config.yaml
num_hidden_layers: 9
hidden_size: 128
num_attention_heads: 2
num_key_value_heads: 2
head_dim: 64
intermediate_size: 384
vocab_size: 660
hidden_act: "squared_relu"
norm: "rmsnorm"
norm_place: "pre"
norm_eps: 1e-06
positions: "rope"
rope_theta: 1020.0
rope_fraction: 0.5
qk_norm: true
attn_scale: 0.217
bias: "all"
tie_word_embeddings: false
parallel_block: false
extras: ["some layers without positions", "local attention windows", "gated attention", "value embeddings", "hashed n-gram embeddings", "a smear gate", "an embedding shortcut", "capped logits"]
init: "uniform"
init_std_qkv: 0.0596
init_std_o: 0.0596
init_std_up: 0.0596
init_std_down: 0.0
optimizer: "muon"
learning_rate: 0.00725
lr_mult_down: 0.7
beta1: 0.95
lr_head: 0.00552
warmup_steps: 21
schedule: "wsd"
decay_fraction: 1.0
decay_shape: "linear"
final_lr_fraction: 0.1
batch_tokens: [8192, 16384, 32768]
max_seq_len: 1024
doc_mask: true
train_tokens: 143900000
max_steps: 7783
dataset: "wikipedia_en"
Each number is 50 + 10 x the weight over its row's rms, rounded and kept within 0 to 99. Layers, rows and columns count from 0. The size before them is the row's rms in percent of the matrix's.

# q: layer 4 attention query, 128x128, rms 0.138, rows 115-127, columns 64-127
# k: layer 4 attention key, 128x128, rms 0.126, rows 115-127, columns 64-127
# v: layer 4 attention value, 128x128, rms 0.163, rows 64-75, columns 64-127
# o: layer 4 attention output (transposed), 128x128, rms 0.136, rows 64-74, columns 64-127
q115 105:53 56 56 54 61 44 74 52 55 46 55 57 55 60 61 46 68 51 19 50 48 49 49 35 57 59 45 44 62 55 52 49 23 36 44 44 49 37 40 66 62 43 64 44 57 55 51 54 33 61 37 37 49 32 53 37 64 75 59 54 58 54 53 45
k115 100:64 54 64 46 46 76 59 49 65 49 55 56 54 42 40 70 40 45 36 26 41 46 30 40 50 61 49 61 73 61 52 61 52 56 33 44 51 46 26 56 43 41 42 39 44 54 36 43 46 47 60 61 58 32 50 46 43 47 43 61 66 48 56 44
q116 084:45 40 53 36 34 58 25 52 59 57 49 46 54 38 49 60 62 55 55 30 54 52 53 48 41 56 44 47 44 43 61 56 51 46 60 63 60 36 50 53 55 62 48 67 49 74 60 38 45 57 49 61 46 58 56 52 77 49 38 49 61 43 41 49
k116 093:53 66 43 56 51 61 49 59 35 53 50 56 42 53 50 51 58 50 43 61 56 40 36 42 53 44 49 51 38 37 35 41 43 47 57 35 32 57 52 52 37 36 50 41 49 43 57 53 57 46 42 42 46 59 41 45 45 48 44 48 58 54 41 58
q117 088:45 50 58 45 45 52 59 57 38 50 40 39 42 64 39 34 35 37 58 46 59 52 45 32 47 41 47 64 60 46 63 39 54 55 43 50 47 56 46 64 57 53 57 26 76 41 62 55 39 49 43 53 48 54 67 52 47 38 65 57 54 45 59 55
k117 077:52 50 45 55 51 45 63 59 47 32 63 57 73 43 34 39 48 53 40 76 38 41 59 36 48 47 36 50 66 55 55 45 33 43 45 58 65 58 47 47 67 62 69 53 57 49 53 41 58 53 62 72 48 64 43 56 59 60 55 36 50 60 54 52
q118 094:41 40 53 41 29 67 33 52 63 67 39 54 50 49 53 45 52 48 60 50 50 49 63 44 39 66 61 65 55 47 40 43 59 26 56 64 42 70 27 40 72 32 43 66 45 54 66 26 50 51 41 34 48 51 38 59 55 52 49 58 57 38 46 58
k118 086:63 37 39 37 64 64 41 51 39 47 57 69 55 44 59 41 46 60 43 36 45 44 50 56 68 46 34 50 52 38 55 60 50 44 53 61 51 51 69 49 61 61 38 43 50 61 59 55 56 38 46 52 56 49 59 66 44 59 60 38 52 42 41 55
q119 107:51 68 41 43 41 39 42 39 49 46 60 55 57 62 51 47 29 54 64 50 54 56 43 58 53 42 39 44 52 47 38 51 50 50 58 58 52 53 46 49 43 58 52 51 34 42 32 60 66 51 52 50 41 61 57 55 47 43 34 50 59 67 37 51
k119 093:44 39 42 65 52 70 54 47 47 50 46 57 41 29 43 42 53 49 36 42 46 59 56 46 35 46 55 34 56 45 42 57 46 36 47 38 56 59 33 33 44 60 57 57 51 68 44 55 47 43 45 56 57 50 43 54 53 50 42 57 48 59 42 51
q120 077:48 59 56 47 56 37 49 61 51 48 49 54 37 65 48 64 55 46 42 58 38 68 70 44 59 50 39 51 51 41 42 31 58 60 39 42 63 44 39 61 53 52 37 57 56 33 50 63 59 48 50 53 50 49 52 56 46 50 46 50 64 53 55 37
k120 083:52 52 46 49 48 64 54 50 59 37 61 46 55 60 41 37 38 47 49 53 68 48 69 61 45 55 57 40 57 50 60 45 57 51 59 50 57 63 38 64 51 43 41 41 41 62 42 53 34 47 39 66 60 49 33 35 51 44 64 43 54 54 44 46
q121 107:46 55 40 34 39 67 38 49 45 56 49 50 58 62 33 59 59 52 28 35 55 52 42 34 60 47 51 50 59 41 26 52 38 63 54 43 61 54 56 50 52 41 46 63 70 44 42 62 62 31 54 57 34 49 51 59 53 51 27 66 46 69 36 51
k121 090:40 35 53 55 36 57 72 56 52 48 65 28 28 61 53 55 65 57 65 59 41 49 50 43 47 47 26 38 48 49 47 50 49 43 53 67 63 65 52 41 37 58 39 55 43 29 56 50 61 53 38 60 50 58 59 39 44 43 65 47 68 53 50 59
q122 110:61 44 62 52 42 41 55 54 45 56 57 40 57 62 71 43 68 51 59 64 55 58 64 52 58 47 40 41 42 46 60 56 53 61 48 52 45 55 42 33 51 47 62 64 32 36 51 72 46 52 54 57 60 65 58 56 50 60 60 28 54 52 30 52
k122 095:56 55 62 34 55 49 49 42 46 61 61 61 46 43 54 58 56 55 58 52 49 56 53 56 45 64 54 42 50 48 62 45 64 52 42 58 63 56 26 63 43 35 39 39 42 61 54 53 28 72 42 70 72 27 49 59 55 57 48 51 45 60 42 55
q123 091:48 54 71 50 51 25 56 56 55 41 50 33 44 46 38 39 60 44 62 32 43 62 55 35 57 55 65 42 53 42 51 72 53 32 50 53 44 42 55 54 24 59 55 65 66 45 38 46 34 50 50 48 55 32 56 35 39 58 61 43 46 35 61 41
k123 087:51 43 45 48 45 36 48 65 71 39 63 31 32 45 45 46 52 57 52 41 47 44 55 43 58 45 55 66 53 40 52 60 41 43 51 45 43 52 35 54 49 41 45 34 35 45 63 69 44 31 52 42 64 62 48 73 52 52 32 59 65 58 57 59
q124 091:58 70 58 58 37 49 51 46 42 53 54 49 42 58 29 41 39 53 72 49 50 47 77 57 51 38 55 51 36 45 61 44 61 31 46 47 45 53 44 54 34 56 37 38 54 57 44 52 46 60 49 65 58 54 35 54 71 55 40 46 37 52 44 49
k124 105:39 24 60 47 44 57 62 54 26 59 58 63 51 58 54 57 59 68 37 56 35 39 38 42 42 41 26 61 47 41 45 53 47 45 34 57 60 44 49 51 51 37 63 44 42 72 62 64 65 28 35 45 27 60 48 50 46 61 50 39 52 61 52 40
q125 094:48 58 40 42 59 59 32 70 59 56 46 67 50 66 47 49 56 58 54 52 57 44 38 64 36 61 44 44 44 39 45 57 60 46 37 56 62 37 64 43 52 37 60 34 42 65 61 50 47 46 35 50 54 43 47 69 46 44 56 33 62 50 31 49
k125 094:53 67 53 54 44 40 69 53 55 54 55 66 60 78 56 42 67 57 35 49 36 84 39 64 66 46 42 42 61 49 44 48 65 45 54 54 53 38 71 45 52 50 56 46 64 40 37 55 47 52 41 45 41 41 65 51 45 50 55 59 47 61 42 38
q126 091:49 38 52 47 64 42 55 57 41 50 53 54 35 46 54 49 43 51 54 57 52 45 49 50 50 60 41 70 54 58 38 62 43 62 51 36 49 64 60 49 40 48 51 64 38 56 44 33 55 45 56 54 51 63 43 59 35 42 48 44 64 48 52 34
k126 083:44 30 57 35 52 42 66 67 52 34 39 42 51 41 43 65 45 39 55 47 59 62 60 60 46 47 49 49 30 37 53 49 34 44 42 62 49 40 69 37 44 46 57 57 58 45 60 63 67 43 50 46 53 54 20 59 47 72 36 44 67 44 44 61
q127 095:56 47 51 59 40 55 52 41 57 47 71 37 52 36 58 44 61 56 42 68 64 67 50 37 51 53 44 52 42 54 30 53 40 44 56 40 52 53 50 55 53 44 34 48 50 50 21 64 53 37 53 41 65 47 37 49 58 46 37 55 49 48 48 29
k127 101:50 55 50 51 64 65 55 65 46 44 49 24 50 49 39 61 60 43 49 56 51 48 53 57 39 55 44 36 47 41 62 52 37 49 63 44 52 66 61 57 43 47 57 52 38 53 41 62 55 59 43 53 46 51 52 39 63 44 50 37 61 35 45 53
v64 105:41 43 45 29 50 43 62 44 48 43 38 58 69 51 59 48 45 38 54 52 44 53 50 33 48 60 67 47 59 45 42 58 33 44 53 59 50 66 58 47 49 83 47 51 53 48 64 45 50 39 39 52 46 56 68 43 54 57 33 51 49 48 62 30
o64 096:34 48 52 66 58 46 59 47 51 49 43 44 47 42 46 71 73 51 59 51 48 38 52 31 48 72 62 41 48 61 58 49 56 51 50 53 57 46 43 57 47 53 34 57 51 42 55 35 29 36 34 70 60 73 61 29 63 51 46 50 58 41 57 49
v65 111:61 49 56 45 54 49 45 45 59 44 52 56 62 57 63 42 44 58 53 64 45 46 51 48 47 43 54 26 28 47 51 46 43 45 50 43 47 42 63 47 50 64 55 43 55 42 51 51 46 40 54 42 34 53 39 44 62 70 54 51 68 62 60 45
o65 110:65 66 62 33 40 35 71 55 51 44 53 53 53 69 53 38 61 54 48 38 43 58 48 56 55 48 47 42 43 52 59 46 59 53 57 47 51 56 57 57 39 42 31 49 58 50 38 65 42 49 39 40 42 59 41 53 63 74 47 56 53 74 51 49
v66 107:58 45 65 45 49 43 39 50 73 63 46 51 62 49 46 45 79 49 48 76 51 44 31 58 38 67 58 48 52 44 48 63 44 38 63 54 37 37 45 43 56 56 48 41 38 62 32 36 46 66 46 66 46 47 30 45 40 38 47 62 57 62 40 55
o66 102:61 60 38 66 64 43 55 46 67 60 58 49 30 45 42 52 42 43 56 51 47 68 50 43 47 63 49 42 65 65 49 53 45 45 72 55 53 58 45 53 28 47 69 35 41 56 48 56 71 48 45 33 43 43 41 54 41 57 32 48 54 48 38 47
v67 084:48 42 54 53 53 49 51 44 27 47 56 64 65 46 53 58 59 51 70 57 48 59 41 49 35 49 54 51 35 58 35 52 27 49 30 54 61 58 66 25 55 48 53 55 41 75 65 47 59 64 49 51 63 57 59 59 44 39 46 56 47 73 42 39
o67 085:49 59 31 50 53 49 61 54 44 54 44 56 49 41 30 49 62 48 75 52 45 57 53 35 60 60 57 46 54 60 48 38 47 71 51 55 52 49 63 37 46 48 43 71 42 52 53 54 48 56 64 53 56 51 45 64 49 54 45 40 51 58 43 26
v68 103:53 56 48 55 49 66 58 62 56 62 50 57 56 48 58 56 41 56 68 50 46 68 49 45 66 55 59 44 60 34 56 46 56 50 31 30 59 76 58 57 39 42 47 41 38 47 48 43 49 54 39 48 55 45 30 47 39 74 50 54 54 33 45 59
o68 099:35 50 50 34 48 63 63 37 57 58 40 32 55 54 38 62 51 46 67 28 62 53 62 57 49 43 59 34 49 42 54 44 61 46 48 51 48 27 53 43 48 38 52 51 47 62 43 53 52 49 38 36 42 56 70 41 69 44 48 75 46 50 37 67
v69 112:55 66 55 47 60 38 50 32 48 41 51 56 46 33 56 56 59 46 52 61 58 44 50 44 53 62 54 41 63 50 40 47 43 50 49 35 71 65 54 59 35 48 56 57 50 62 48 49 41 61 65 66 79 42 45 47 64 58 47 51 44 67 43 67
o69 098:51 43 61 55 55 57 41 43 45 51 25 67 60 38 48 64 70 48 58 53 42 68 60 52 42 59 44 60 68 47 55 44 43 47 49 25 35 52 69 52 54 38 61 40 43 61 59 52 52 68 53 49 54 51 46 51 44 50 49 47 47 72 49 47
v70 099:43 46 49 52 59 37 42 59 54 60 61 41 43 49 51 49 30 59 59 48 54 55 48 57 35 44 60 61 41 52 57 51 49 55 71 58 68 66 48 60 64 37 26 59 49 58 56 50 45 51 54 55 50 63 56 45 57 60 45 53 40 45 50 47
o70 094:55 50 45 47 49 28 35 39 50 54 53 49 46 55 48 34 29 71 56 52 55 64 46 49 39 51 56 59 38 50 74 51 32 66 63 43 43 61 50 56 55 43 41 67 42 47 52 52 51 46 52 66 61 54 45 50 48 68 52 56 55 44 42 47
v71 110:42 56 29 54 53 46 42 62 38 54 45 51 35 58 58 45 53 52 55 40 51 51 44 62 63 44 56 69 42 47 64 66 37 58 47 51 43 49 64 56 48 38 56 68 44 53 49 43 53 46 42 60 64 69 63 51 58 45 60 57 67 38 49 50
o71 102:50 70 38 40 49 46 63 49 34 67 51 46 44 50 71 58 44 52 37 43 49 53 50 64 53 46 48 37 51 33 53 47 52 55 49 60 44 52 55 47 49 66 45 47 61 61 61 55 61 38 40 69 43 54 55 62 49 45 30 58 38 43 43 50
v72 112:35 51 63 38 31 49 69 31 49 47 49 52 47 32 49 42 34 54 48 63 52 49 52 40 48 43 59 50 57 49 57 59 50 47 49 51 44 46 53 50 55 28 36 41 61 49 64 52 42 59 42 56 40 43 54 54 55 63 50 49 61 36 54 51
o72 098:23 26 44 57 54 66 48 34 57 49 38 51 50 51 47 48 30 40 35 56 41 42 50 36 51 58 61 49 50 52 39 45 29 47 51 51 56 47 62 48 54 38 42 60 48 77 56 55 38 58 59 51 46 53 50 53 41 57 54 48 68 29 38 57
v73 107:48 59 37 52 63 57 57 54 56 59 42 71 48 59 32 49 39 64 47 44 62 48 39 69 47 72 55 59 44 47 65 50 51 49 53 37 56 47 48 46 52 48 63 48 35 52 58 26 51 41 52 39 65 42 38 40 42 64 43 45 58 44 59 41
o73 103:62 67 48 51 62 64 51 46 52 44 50 68 58 62 53 44 47 62 41 44 51 53 52 76 60 51 66 40 59 35 57 52 58 60 54 44 65 37 39 51 62 59 52 43 46 60 41 35 50 60 67 78 51 62 57 67 44 45 51 47 54 41 48 46
v74 102:49 51 53 47 37 34 56 52 62 53 55 55 45 30 44 39 48 42 39 67 46 58 54 52 52 63 46 53 63 30 51 44 36 50 29 50 61 55 33 66 66 39 49 54 45 27 46 56 49 78 44 29 50 61 47 39 58 44 59 42 63 49 52 65
o74 101:47 42 48 56 38 46 50 48 48 59 47 46 56 42 43 35 42 51 44 44 44 55 57 59 48 53 52 49 50 48 38 32 39 32 56 45 42 43 59 39 54 34 31 36 39 46 32 35 56 64 50 51 39 65 52 35 52 52 33 43 55 50 49 57
v75 111:49 41 59 31 61 52 45 60 42 32 40 58 52 51 67 61 51 54 43 39 63 68 55 55 52 59 50 52 45 26 51 49 68 49 70 44 45 52 56 41 54 38 38 47 49 63 45 37 46 42 51 39 32 52 57 45 55 51 51 49 47 54 66 53